Weights of a small transformer language model.
Size: 10 layers, width 192, 3 heads of 32, MLP 576 GELU.
Training: a variant of SOAP for these matrices, 3180 steps.
Each number is 128 + 24 x the weight over the matrix's rms, rounded and kept within 0 to 255. Layers, rows and columns count from 0. Numbers have three digits each.

# o: layer 2 attention output (transposed), 96x192, rms 0.105, rows 40-67, columns 0-47
# v: layer 2 attention value, 96x192, rms 0.106, rows 41-68, columns 0-47
# q: layer 2 attention query, 96x192, rms 0.121, rows 64-95, columns 0-47
# k: layer 2 attention key, 96x192, rms 0.13, rows 64-95, columns 0-47
o40:134085122140105161133161135105126144106140160112124124127104171072103115123092128129145110139103107153170128130123119137079103116133101135123134
v41:104148128151146113112109105101103091167093085159171080147099101149098115086127143150122182127121112154138096118115071130067118104080131144120168
o41:142122151117116104106140131117141112142101088129102150137153179128134116119141131132146135136136100103164107164124157130137134110145121137145140
v42:089069167087156142117146115121106127133137134147091110112121139158098136107139121117150149106165091152115125134119159150120121144125114113143104
o42:139137142150137118130137077117124142107129120088115150150158139092106149117138147175115115111104134132091152116153153106125139115099115138138121
v43:125102117129145104120131086105097126113110173132155125121118116134136111171097112105130089152119115078093134110135126138144135133154141092141109
o43:111086121123101194133150125136116090172146128101134114114116099137128120140145132156097119122156099129122100119120117161083110148066129082124139
v44:119123136121143123111151116112163102131131131130127112112158137129145092156126165152151167081148160147176103106146127090154116112110109123105121
o44:086128127137115142135097119115111168132100162114130143149126121092120141087171086135142125095108082118171134132149134158132114129122088124167143
v45:075136133124090153138166074173180106173152099131125124124159118068101136119122146140120122141073098100152138132143155123106146122138131117100129
o45:143100112154121141152142162125178134142117115131134130156137105162133124102145131072112134142192098157115134072134111084141124115155107146125136
v46:118118111107179135131116142133146115100102097125117161150176150145098094159114127096167087170092119100098080119121126124097104089139144120116100
o46:155152112170067144093109148068134119135104090124107133109122113108130120162115109123113143148129119181106125148132122073066123123090082110175105
v47:124152106133110148106124128112104114145143104142147111111138151122099114127103089156168105119174110144095141125151142094156122113132107112132126
o47:101146137153100121136148124166128114121150156123122101116129116111165173183159104085138138133071127095128146119095098121117123064122160118127158
v48:123136123180095118133139134116096147103102140099126146152162114124139109090133124126106109133144119112169152129108120123145075161109140151091127
o48:109143123148129141140117120106131113102118129096136119150127104126136113180123066139157097114141150101097075141148127131141091115159136120140125
v49:088102142127113151112102116140156125138119134123130151117155133135116141143159130134150077115105129148156119104086154140130133143165136134118107
o49:173159121118121105130122089133120162137089140105126109101078135152134115149115144146145148142121148128110114087152143106138145174112133117111131
v50:113134107137133114123138099117137119146109123128153123100133114136090104132097166169145133135125135133101130150121145165116152087105135116138167
o50:138147137102130097128082162128101096123190141067171131143127141096148150100142127134151140136141085128122126116140115120155188155121110157085095
v51:141095145142123173089160135155157130115130115112138109165127161118175114128125114134098095130143116074144134103152118145122167139134138128186090
o51:122105118080125132138122111104113131129124143111140149130147163181090123099152132100172134107088158120078130129101098150153106108133097124124159
v52:165107178136144138147104140103166084120112120148113123149150092108113125136101126125129106097139147135167129127155157173078127095126168082155116
o52:153101128132103106113141146152119189114110120120143135076124127134113166138122187137142113084167116138105098152159137099160138158138126104162152
v53:109129121136166111129150152123158096150173140143090094131120144132133110132123155098140102151160128159104107119128137170136108140117154122082147
o53:115106127150076095084153128111109113097113129134150124102147124112129126134124098123123122113166155103138124115120104107118141154116102133105138
v54:134134134103103166154128143137184131125113100107144184102134096112136137146115107130129114133124103143143080150138080089155159113139146109162146
o54:110126146123170104115112135109120112126139135127162103119129155143130178157132115111118140133160151121154103131135138148088163128125099116135166
v55:111060114124185134151122145164170101136152114107122133134131118130171116117155102124149190087113154115167112127110120115109110092111085164129131
o55:151093142106102120118169129113147149134132084105145115165149093094136137094095097175142129160134104166152110097115139139192136126129105119139170
v56:147190137159079144138119123104139111095099131134137094143106104168131132108145134146138133147152109142087164092129113125106152142130123112144142
o56:115117109097134169159124155142098099082132069091151125086138153152130135137134113102115135107092112165156138169123137128170089141153155126160094
v57:106134182097095173080118108141104112153167142142085160142131171113111128131183128155109124134118146117124102134144142141119161086138121082132119
o57:118164086137152103115163134158126171130138123146086120135152115153113103119130132095136077149108175197102087127132138146144103164110129129137144
v58:202155127111176176133161142143149154108114091114150133099148115106173160142135154149099100110115125073128128107092102141086132072082121126145124
o58:118129113143122078111160133137099099151140138090156130110136113128123093125126114111146144103142129135131166125142083147166145160153137124125120
v59:138148144164131120126141163132141161104143132107105149167125137125136114137144114174155142150133133126107083118130138142141119102104092126157106
o59:138105105130124126155148128127095111113121103149122119118141153121148115130138169158154123130135122139099127183097111113148093148137125123149107
v60:117176121085120166117151112113134130157121131162162122143156111147147104085138108138153141122103121126107118140140175165150149125129149130147141
o60:164097146109099136090123122139098123145135111082141197114085133086126138141190119112120121115081127153138131139108129123115128157107129122112111
v61:112125133169182142084134154122139091106117137091131146142166137152149097105076169140117135101135130150113132101132122126157078156111118121149143
o61:078138126169134101134143123104136119101145144129146114160113090146106098135152149143111177135123105128120132095125125142136135154144146145157127
v62:154112128120122106089114124151126161143111118182115149118104121142111154165111135092103109097107089144107147143150153140130126134115123151155154
o62:105108135092097130158101120119129163088157136157145142139135118138144115193111110117134159135122092097117106118163122163146123118104110098104174
v63:127153135094106108147164118135135112136139143123163145157121127122158193121095119151145084133138129163110169124143112171206125162123140108143143
o63:119147096143164134149108117124137125124104104108153133129107120117097106137122129128121132123133160133119177117103152089133157131071102098050104
q64:128093139124101108155145139096137126144130127109119163103131117110127135145117129138180119151139129136122137092155109137123128134130133148157120
k64:122162110149127099129138114138117125121125089118122113132131142162129114131132128144131139139110154125114095161142114134152124144121116148119121
q65:128128125094087122154173105121109158099136138123126173160151106090136135162141102156147117137130104091140114119180096145112132127153156155170144
k65:116159133125117136139137114108175155182139103113131137106117141161153109107146139121087146135156143147132148087117122122145109106135143121108137
q66:109115130116161158114099159127136162148124122146137120123138142118131133121107156154119132118087140163137096165092180131129113134087078120113161
k66:130127094126144132149137125101116124110144112104117098135154136144126165109143120117166102121132126148120098129120128127137137153123141131122143
q67:139107162099121127123156126121123153149141150116142162112123108127119165111120088117144152132121130161118152104142124141121121162158144152130123
k67:120139143119137107098154101100116142121113140132159126112111109143130123155103160146123138142113152133130145103118159113120120124060113108124139
q68:141149104144170116149124127123161147145110139132123131121100158113150121150142116120121121122131127127121095175124173101134114120153119140126145
k68:130128095144152121120112120112137136127135099151105104108145125142134124098114150092160104141134116155108150102141144100123092128128140097136114
q69:135134128092109114123174128086114167136127140156144165120148127092127159095137107129129100158122122108159139105126142125093143134139118127154111
k69:135119123125162121127152113101147137158144112138138117092107125117142123152096139112128144170128133141122159133116163130126111134092116128121138
q70:131102090103105127110156144106131149143110124129169160110129126125139153118134081121125119137105126091161129106146109167102147159124127137147132
k70:114099119164089147108105151102124133150088139132131106114123116113120151091137126157117116106113134110157152140146115150112099110112108103142120
q71:135129136105145127126146127134097139145122129096103113155133159142126118090127111148156122112105100104134150089149117133094126138140154134119120
k71:177112160126118154163137149125097132118121141085155146111158137142128111165125121113112143140135122148132128173094118128178103147110085157136132
q72:123120143136111159111109115141091099109118116140128103107145114155134110111118109133115146129160132131142103114127143156169123131117107125123164
k72:151130093134099128193107127123112137130111136168142116116139149146136116112124127129165141142106139153153145135131114133152112134128135108134110
q73:154148129141164170135104122130110123134130122098142122109149153124122135181095137142130153120103151101141145165158150139100147148060128121159133
k73:120120106163142148139135114150107137140115120163112099094127096120123115101131106110141117128148151137118144128151176133100087111122140133121140
q74:149134106117153170104086099139103169115115145131098114148135105162132125097090136109121133172097121131162138147139168169133148125147156166157112
k74:116144127101092160087091133129091104123119145150145137131135142153131161126116146145118109135132121126090121122101152098129134159143119131107152
q75:105120127131139151144097135138114093141090129111138093113115123126125117106131166129123143111151169148104132101133157124136131115144131127130129
k75:140115118138118138113136093140144129135093163109153116144143144107146120181141136100088136121171117141133144112100127127105134153141106133121121
q76:159107113064159162122119120109080081110104108156126120108107148128112115155122119162109106156104089160110166127119085138169108173117093131090149
k76:140172097136140153115149130115150129099108107155108124136075127130143176171129136153142116100138146096131112136142107121131155114106114151110123
q77:142118121118107136142188110118111096108166129172141106126104123191132136109094137144121157140142114146124120124097139132099168102155145113092153
k77:121130146153102123134146148104135150167099113146136171108108174113116158130139177120143140121114169124113147131156087112091155160088139141119139
q78:101087117143155130131158118117158125160122133103144105094127148138126133141144117141167133104149122145136137073141158109150134127128138162182120
k78:110116125143113128134130159114105111102097093130109109107110136141136105097123131116120123126127095177155133119108111117122102119132123122131139
q79:119125122115119125098131124142140160132097139126102157148116162144139122131111134102117129150120088136150141147153131166119183127111121120114137
k79:130101121130075107135146112115160127108113116091157138133141147133148135110098132134149114128109143110162119128134095106128101122108122149129083
q80:108147084122112135113125102114102102116145063135098099138161121119128095067149113193126124104113111143154143148161132164129117160128155149099129
k80:115132153144136134165119104142139152106154124122077148158169109124154091096144142128110137106130132143124152127103110130172131131100118125140131
q81:115121110136110130111138119141113145157114158119155123140099093117101128147115135109091174108129128128115117161135122136109118098152144155133108
k81:121156128139080177145125121162139160108134143121119134167121115113119120098140088130131130151126173121080141078144136090156114177085083099143168
q82:156158156075131130137105134125165093145194140154134147128109157118151125128091132131139127103134113125165136118144096113111130104137101138109126
k82:131131115179118114151118123105125170114113122114124125069123120120114130086151143160150108141131154119151136080167118138144136155118149151159136
q83:128136136108096145121122148090139169187135142132116123118122111111127136108126160123142110120156134135136119145156130115116111138153122103155109
k83:128098103160079106142119136139187110141115118111128128109138097161147089099155117121113107108120129119103136156139146090131134141109103148129103
q84:153120131106113113113139102131132142149114134115143139144133156115132109132116147132127107162128120177108151103102157128093129139149117121123112
k84:091104132102097155111135142130156100123145130159096139156078088108156127080157118128152155142181129105128135130118107112116137120098118111159134
q85:112133096159128106118162121120118127136117113127146113128115083101179135124142138118113105131168118147146141093135137163099142155090160186092143
k85:149120134117152136125125113098123103086150128105137125107156151165145101112124124095162136129181133134137101112070121120145136166124100112109099
q86:159107108133153123144138122111117132107142146136159154120131129162130139088130137131160138171103085131111136139132147176113133118134153113120148
k86:158082150134137120128103100091135118159093128119142158134132153096121135126089108110084116122112153123145144135147120124117142147103150111144162
q87:124142115136140101110122120170106095155161200115159118120147150140149127100144122091125123105117110116080155100124142141122113089159110114194102
k87:148103132141122134115120113199122149137099108119116128059133063151127106150137131112111128159142118160121101131149123116146091118104141122140100
q88:123098095119109117110143138137088115169159120179104142120119118161131146141164119113140180100103129156133155151150168079123094130116119149071121
k88:156165136155141111120119117143124120128162129151123139180161112135101113117131149138114143159153126164140145118141127149128126107133159117124138
q89:152131145147112112123090112164145132138127127099152082163120143137086125136129159090104103174152086113117134127110108111125120121109131082138112
k89:122087102132078074155120144105138129132141114116127130119126105124115135124117108154154129124123113104154138150116121131114129158144113115118109
q90:183157086144125117122121116122117127162156102153125150134148181144112107097077159148112079131111153135155128124104147130143114101137121142093115
k90:097113093134109065113153082156163096135165098138097128135126120109118160166147155118147157117164125172109118094156078123134159127128104116103075
q91:150127148097127144163139154119126138117126148117157169130132148134107132157111112118138113091130147095137121134109111148135130148101117112090117
k91:124120149144107116111073129145127120099109133128137132103128091113107137140117137111141121143116135101107108133123155154123123145094146120120105
q92:130151139113114129124119142167120116143133132137120131116109149105161142093105164093126111139105136120152127105141155138082141085118175140140121
k92:113147124110121142138153101120147169142160089121151135135122128149141146147141115166102165091102133127088170151083116119140104127107128122124118
q93:102140123120130166126136092161144111136135120124128119127122111142097117185109183118134142113132139134151145154143086123148096104105125103144149
k93:101154115131137132141113124143146105086131145132154071102106145100117130151108149136114131114108159146134141114155131098128143123122140098154131
q94:116153122136102140113136132166085111151124102144129146091114143145120138180144086149125150110111117110084065161130176133148163125116099156103156
k94:153115127141126138142138106094153151115118137123108112161093118141130101176147156164098121139136114158126130128136161112091112163155151135104132
q95:109120122125122160152163145069099116101134140136110111137122161104126158079164095157123136086115079135134165134145135096123144148127122185131143
k95:154119159129145124129126110122131152116158123131122114105087113153113107160084113115135126164128099130123165114117124124098124147109122122109136
v64:146130143121117109144117099130122134125136102133154116119163111137128143163136115145135125125142167145118136107112110128131112119134105122126146
o64:118140113133117103088139120111125103152123124157129126166111103117174142098128119122085090153117109124147110133125169147192115132143133168105123
v65:123131147121135120132148157089171114115172121126111107136113097142170113124121163131153103119058135113140142107110144121099122144134155154150132
o65:146159143134157153102120145118139126132116146139133131104177125142080130156127132098098163099161170154122156126157145120142133132115131098130103
v66:134178128147146126118127131129129108108127150138115124111135116106118111164122128099133156138126104119132163159124163112133083139106143117123170
o66:123096131143135104113125115110113127117137146109137115151155116151152128164139135154096176103121146147107113114123148120115147129080134109099137
v67:139125137108123156133160134140102123132128162137149138122129148115100132152111128125124142130093089114130107160134144120117129097147108135144131
o67:149121141136107105119163119100172107091092129135099148132135152107112136150193156165138142141132145117103118145138144124094121114132141129104126
v68:118138121135131121154142105132114127132104132094093120101104141142162132117141140103145127143127097150152101109104107119115126106125129119089136